config.toml
n_layer = 16
d_model = 384
n_head = 6
n_kv_head = 6
head_dim = 64
d_mlp = 1536
vocab_size = 18079
activation = "squared_leaky_relu"
norm = "rmsnorm"
norm_place = "pre"
norm_eps = 1e-06
positions = "rope"
rope_base = 10000.0
rope_fraction = 1.0
qk_norm = true
attn_scale = 0.213
bias = "none"
tie_embeddings = false
parallel_block = false
extras = ["some layers without attention", "local attention windows", "shifted keys", "exclusive self-attention", "norms scaled by depth", "capped logits"]
init = "normal"
init_std_qkv = 0.0181
init_std_o = 0.0
init_std_up = 0.0181
init_std_down = 0.0
optimizer = "adamw"
lr = 0.000791
beta1 = 0.9
beta2 = 0.99
weight_decay = 0.34
lr_head = 0.0045
warmup_steps = 371
schedule = "wsd"
decay_fraction = 0.636
decay_shape = "linear"
final_lr_fraction = 0.0
batch_tokens = [16384, 32768, 65536, 131072]
seq_len = 512
doc_mask = true
train_tokens = 351100000
steps = 6037
dataset = "wikipedia_en"
Each number is 128 + 24 x the weight over the matrix's rms, rounded and kept within 0 to 255. Layers, rows and columns count from 0. Numbers have three digits each.

# layer 12 MLP up, 1536x384, rms 0.0506, rows 528-627, columns 256-319
122115117178140120144115125141083149137138151182110088165107136079161125141136123093139151181158116145134163139110122174144111103171185164123140168116110144106105072120120097126083094163094125
158143135113140179106135103185119115136110139155110056135104183118095141133114112146080120115084108169116087110138086107104154121139158148131161132090079101141138114121060126176157150122078113
109148111129120118130127147161087129133125137108104151100129116115158168137144137131100105106116092104135147111148069135133086096102118125092126129125138125152167100078126105126103127135100131
140166104122120099160135142156156161159140118106131129122141121120121151126128136144156101172118131123107113145151142137104145129110140091149124154106155152141120149135111147131125136122113115
145155108133119136140129112114128148129141156132140140097163127134123174082158162143147093150138129165081144127140123143116122139125147125164109157124134139141122116110156155140148125138139107
132120147151146123122168116142140135104123081123133163180113104145114127127120147157118120127133168138153113134148139151140167114178124122149149104169108133150126114142123141151137117148110128
121149065082132125126092119146114116116116125105165134102125161137159112123136159146124133166162112129111133133119090121146112096121099134106134133102143087122130130115139135116086131113128145
126152120151138109099131173141096077111128163120139136160112037129085129118120115109170161189181157152098137127101112125076138108113137162156138141136181124118104155169169173105145140106115114
125137109154115125133124124105139141147120123127126154139089125108120118150109099158110126146135109121103163119115159098135110128119115119140111131159094159155111162141117119130141167135124113
111140103147102150082130166149166175175106146152146124134144161153124171150161129177137130152096163153108142160148127123174123109091180166096123120071126111132151172142117139127148142159156127
081113099138078177145139119132118157158141122104095136145158103099128142151114140123145104117138131137136134181116117123101060110128147154117159145133168150116082117159138134119108101111076106
114165099119167130130135112124066151146081128150133150126124158100120152143107160103144111173072181089144088108125094117109132122187156151147144104117148095143125128140155080155138096081171146
149161070146123110093034177096086127092138112165126164142171132147185136088102164138112141133147129151101087170158158121106115120137128101123172125116085141131120116170109148169181134157105143
088091125100141102177099103130144141187156119174106153146151105133145116146113116107150120129160134091090105143131089147099113153096135162107153103163102145128116124118114112137130157116128141
123141156145136132127114115132131128166147104136105156090121166073123121135120110133142106111077124160110080102149100122177172127140110156164123159105068153140134080089125107128129132075114087
145127125129168115126084084147092145088124138104132163148140131136149104093125133110189170117118163178079154123143102104118082139109115139126114125148120140110149127125162150138168126170103148
136172078135121064111127156128140170129149086119139103133141074068153145139075154128183128139100103106144153147129106136113183101174174116158139109105150156104122164140182115132157128145117139
114114088122125135134099116109123144138152135089118122147083083139148087113133118115139144150097143116117119147123093095142137146140138142120129127116125154152096159155097162129116079115173124
103166146150139124194141119160180161138167122134157138111085145146098120110111127093137115103117151170122175119128082087160121101163117127118133131124125134171128105104066146129134139116130175
120116132091141103101109134121092150130094097125140149135121122143141169107084112140134117105144133098094121131130161129144161133141139155123152122139089128124135137092156104138143124137109121
127091115136133113142106141148104122129141143107152125117096143150162091090131160124124120177113141148078152116147168129111107170157150123144167152129111134163104105124134137115181114120106089
110163149162146148148124123121103113171106144126084113126157113178140106085140128117146150092130126112134117156130129089087140106168092105140136129120123121133079128140135125114127164111113098
104149121126127109150128115154117122129139146126143201119137119116131096145115144123179139111061151136085146144123093150164180133166178105138147088115140123164122147116145137157141134109120138
118104121121165128132117137147142124092103096101127150102139091129101128151140108105148175138083129105150110150145107118149126087142131135137153145108123119129122115111065118147113116135103156
127101094094133145118136079115156124122127155114119123161158104143109122129147090101138152140114162134120137147106094107149094141137129157143151110141090157150125145115129121136117084144190135
121131090089142147102128101093103123128140140158155170126101113121113132127136108106135083135126145148127122121118113073100084138102117128130134126122119104133104108116167126153141150126157095
141127092162163123128098121103103117120112111126132086111107126139145120126157109120134086099137146104130098133129129162097136121149179142162164120132135129129140079123156123135117171112117111
102114148118149135147094126105156122149166134128156139141141098151172121106155141108140133122123140138127111147122120100105136157169134150161151104156094154128091129127134164117118095132156131
143164162117161117095150218169109108166148160155099086127188125137172140122064130127189163145129104079115124091100119160120167091186158147130128098084124137181149143139206084170152138120160104
128168153149131155170123101120116180132150118129132136160123131100101142125106133130131149149155170123108122132149154152159105174128111189122113132100116121109152115136135134153118135137131142
126132073132124095117166104164146084129148150145117173172080121135158126115123152122092131105154152164117135082102165135134084123182136151133162140142133109189161156124134142172140158136099126
097124159163092159135134174162126142117135096121118125156094101135101090124138103158089114104102122112118092104116110177157131112125153142147126107129126195139080108130119158161142117127124096
095135111178123114125092108131069084150134127128115178131148135134128127092110122147134088139074120103102125141162128097115151096099195092132159130098097104140134130093145105182149170115105152
091126126122101153130114156126111142102152129116134102111144124156113108104120112131159111123164120140125142142072113136127129152151113129139128110117147131110110098126110127132144095135109138
125150109170138118133116183167146150137128103100134143126114124168114140154096133091133163109100116087134119162112156148143136145139138126167117116151104100155152149172125081146105114161121118
146113099129111145123140142114134134112084114121144092138103114135109130150131119125167168168117129146127132144108156171122131101152178162136102120161146099104113112155081119111126109120126125
116124135134165099093133187124137116160151156119155160139119156137117155154127112164161092155102088119134100159108144130095154126121134164119129118150134110133121111150130207136089137118138095
113144136157113102128130157103130163137165109122170159135078131114103151105124138151108169136114127114101111126119148162133111089173101125163117122096140125083111124093143141162137108106125153
107130131130180138096104106117079120123126140140122150106116099099159070143129155124131133126133142129098152110129172166170100135129172090122146088093150145148188140104124131134138122140159139
135123137122120122103137151140121178127148096151116131131114113145146158130124147081132147121147124130122104186104107145117120151127127130155165137126090121108148171099115122153142108122148108
144134164118095143120139141134084103107110098138131099146097112156111104132103137150137088132129110129112086120140147112094105118118129105102126147168128132106129189142130120111124125133146175
135152101127138112136139131142166099111123141121127119110112133139109136102123117101136139139124115132104131127138115119123116128128134101155151125140132118116118136115116139123121156176144111
104105103162125160162117137117138127112087096116155110116132117142099129109097128133115121127161172144140123163135079160102146099166131149150112100124100117143089117093098130095086152184132114
139130142146105153152111114117108123108135140103139114129156103144150118121152139139109108109105139102139102160101125134112125131175165095177133112134123135143103130130151130124138133096143104
160123130084126130146112138109142136125172146140154085143100179081107119129123096150120114114086129131075110133114119137140158126149143100118127116116109164147138109159109126149108115114129120
158143096113070112141137143139105131114141139102101136151163132131133130124090125115133105104117113161129139119127133192122111140161105123169143123147131172116125104125148155152113142127167129
166106127120126090148127119098093137152134140131104122122102143161131116119134111132139122140092072122127162098143140095080152168105141116119123101147120191119100107095101107104085104134190156
083129127134160183136111131180208145138163128114143134136116089148170083134131143092166152158102100122098097142115153095074123127119137158157164121108109183170118138099132162104132117105150089
124150136113127102150152127105128104069156115157162054122144103119145115141125120122158091129114127101094115091123112117136110120115152112122081093083125154137140143090155119110110128109137136
175126155135119135173098161094130118081160115111119082105108112139102106134131133036123179167197101151124146142148118165138134107102134153143130119115138155134124132094106125140161117109125183
084128105141105138148152102110088133116123118170130144163125142123141075130133112134128153091140132143131142145127132120167119160076099134139113119115140108136135146118153109160157125136134179
091177156130083101140112122098107098111126129116127157152084101138153075091123158163161122171184148134126153152123085141085112116095142129122115143064114154090156100145160139118104123129125172
083090122084190181069152172098180153114156138057149163142106129120095099135117109148165133092208071202109169079087103150054094057156165137115140162130076110126104151054136147139151136135136141
137136124116134141108088074163120129111111126105163090150103160117128159102174137140137143114138152133153134126139125131113118167102123149121131121181119186132097135132096104152080161127155167
144151127135189128108112128073129131129108135143170120108142091139173110111154154114149119149140113122116143098162154102123108106129146151165129108140074115118113076145141167127118112089169177
138132158125095141129113125109119159126151098149163096159116127108170127135113076142129121132115149078098107139110142122095131117135139144106119150130146144161129106070119159144145128104102106
133159142141141137164118167104151172163093120130149141130156138087098138138097149155148109152134139126093101150132098151146105125109145114162068182086150103167134129106143104123129121126125100
149145116100116119144127091178162187110119140114121157141157165132110123127104121105144131134130096126142152132123073104112176121128103147140131119113153102132111132146059146117098123129097111
117154120138148118127161130115150153132122090092183120091114104129086152132134159138111092156095121116110149142135116128125173158120114148108158139139108128114103147163125151130115155098104144
108135119137093146152137127118161160150103130112164129157093127123108137142133107104130144090109155139140096124101089130104130120108109120125130145090098134115114136136109143141111129119113134
152123128181135121155071159120100098147135145181124184092161135158108155146094129131108110184137108116136146131131151164158102129137126122126113145123180107104131111140125170126151133117111109
079131105141147160134134161112114107117147123109151169142108124090123131144098138150135111122128171124108144122162092114088118111129167126119135131132135154146161101133173147111122167112100153
128119130119117133126143123128143115106131114144129143136141154115116145131135118126123125110142176100139136124148113135142130138129166135134119142125097146137124137147121090145150143121128160
128136116125133126113166124142149135113104112141141136125159124133140145135093119110128107145129136127115149149114160125112153121132144127101115116151130136118199105171114140115111102130138127
075102091119088153103119145084122104136055163092123122136122145148149117140116126074181121161156157107090107080148126111136074105126166086161125143086151111101093119111170137124119089169185110
098167161089133126117116142128128109139153130177073124111155079104145110155133103077135096169112104077155134078130106131172110130096157200142131134130091122138162120146170087133100108105121105
140113138091117093152099140135136127134155124090166138163159115139084140135107114136158114099134150144161067101115145108132178125158171162181159102127127123106136114163111142140186150092129145
143121140115112173162130077124139158111114114120160119184109086142163131138088119091097121090118139097068133121127122162122130145150114141109117147064103131110167114107084130108158142165123109
142145152124125154115147118126134120121150134082132140119127107075121127140158130120144121103131124127097142140126125136127162122133136110125141109124094164114114149103118119128137135145142120
183145089123153135145097195137174131117150118112124127146160126122119101135128151100137171192092093144148165172106129110107182148128138142121111158099150090134120147105054100144132135142103095
113163127145162127178165181080106132074156087105116109159101098090160106159111134060128130135086133125154129143122138110140111131152090144091135159078101170110168115135136193107135162114101127
150084131095148161115116127131133130107106112088110144129124154102135135109126127089074097105157146113161124151166148153125104146139142135147071119097128147110154126122119071119114148115125131
111151147136142152131151130102112123153112103150106130147143136085130115141117129128109140138114125088099159111113125152163116114133119150124136159105091131081148167131104101131093119134114100
101114131109095092151157131091144110153103148126142118150139121101168151134131137124164075139137163105149121133141121136102121112104144103134166122111115136108168104148142155106116092112101120
105161135139126107184141150152117153134103121126126104150120157093117119167123125116113163147138149115115103129117133106143147129120145139130072144148115122151140102162192114147087104164208125
127117137143128133133123137114151164134120085162144087124096151112143097147144130115156131167147163104130139112115152103144157120150129134089113161101100099114137128112103094125126109158089124
128146122116145104154102079124150097107163133133092103126159131144144124112147134079152156097171121148118157092122137121108139161124122132148085145137129142079132091095094133127132109067134135
133136165129104154125124118124099151138107135121130115090084122115125128081107093148077139162099101145165138131110109177156117168168146182131103155113139150147138163125144167183127179158189106
133111136170121139154160151105155178152109158125143091185118126134076156122094099155144102145153176134135102136139125145111098108152101099119157145151115118122139105139095123120098097145131119
164115134128107150117135135131156111151150132100127096144097139141124118126134135118074127099107171096120120173118094162134053124114132193153106119087126153158171159144133159135162121154178168
146124148104123113146148139102124103135112150158140138162144109111143162131163107140069072127099157084134131124147100131155157160125098080126120102163102148134163106193102099125123134153147095
138128158123109111172153136093138139148154083100135094181125144071090151104142133099102101121143092121098151167120144122142101100178123144167139127124134115138121108174109097142095096119128139
117125168118101123168144135141110144093129093097183113111144140114121090082123149127102108150135151103123101153127123125130146082160112165120124131109106141150145148077124120127120090137106139
133116145092111125117131159112097164123137139130123143136159139120154119110116108113089142102141143130100114100133094156147129140116132149139152136110169117187123111096119118134119126131127104
113114089099132132128140132121151129129122130128097134187149100144078121140138146073109122138120114105139157162118089130132135114125106136158138139086105125118127116180111112156151126153091154
117161115131140130101148107149131129144096099164114137167141109107128142179160162137110104139134130138112179079120141163123098092146156119128107101135147155143133110117135101151178118145113137
125148150120135137124147153094142159096111142141157138093162104099162086091155180095170076100142115099118123106172102133140132166085148117155176107122137128109137122138124152174132155110139095
125124125106164146121117119100159152110141145157097125164086104134111119180155137132181114155165152068134176152128152087105134095133158137131119108096126174078116099113128179091107142151168187
115116119150126125144147117115130109128113165138170153121064146115095137140121141127118108131148127172113102128126156105113096156089141177118104138145145102103157118106150120157143156148131103
133116136175150114095135124123135146120126155110138112163120148101114143106115129122146133166122113119109133106147159111110130140107086126135150142133141121147161127139134145139088107112103167
093142118073114117166126138126142077163137163118105141100088167146137110128079109119114147150092167151087087076127141122113096114147122111147123153156123089158119109134118132115126160154163119
125119131095131137125156124114139153142148174144182073150091106130072195141170144132119168123171117102083150145117118111146065125129129138120161133110105136094152124117129114084105163116114088
128138106085109122185111095123157083135139143138133111113160098099138127145110114091164148106105106115082161097119060136154106124119158143108126118099118146116125142114163126180068093083149133
108145135139105124115097115163132126115149084143092135154106122141145136081126139131124108092139162134094112132153155125143089125143130106135168115127121118178159147117166111129134146134115088
113115094123161112100144122155132111119113142100122147141132151150117134157159086129158077073165081098130106109124119106132130156112133129129136130139128157139140130186131132111113118113118160
158106130112137107110146138100088126127133125151113151115152132140095148131108111127124117146133133131061096125112180181132133088137133156126162167110159117129119142174131143146144121131149096
089152112116118159113135142149147146139138158123126145168120143147106124124122109153140142124122119130133134126142121116122087121094125150104146127099074162139136173087114139118156075154156101
128186177140165136098149149109076112146103111106166099093131112060125089090114115177108100107137119110176092148103075141152109149188203117123187130165123100134104084147086156091151150174146105
111177160129157145130116100084122155151149107150163180150155131078133123146089113135135098154145140109105129133147156185136112141122125142136126145128129106086152163105155102116175084130136111
104121173101133123126122130099120151113150130129114151115112148082145105128119142110127111143132161134125107127098107151146134129127143117118162155153144109114098123127131135145115113149122125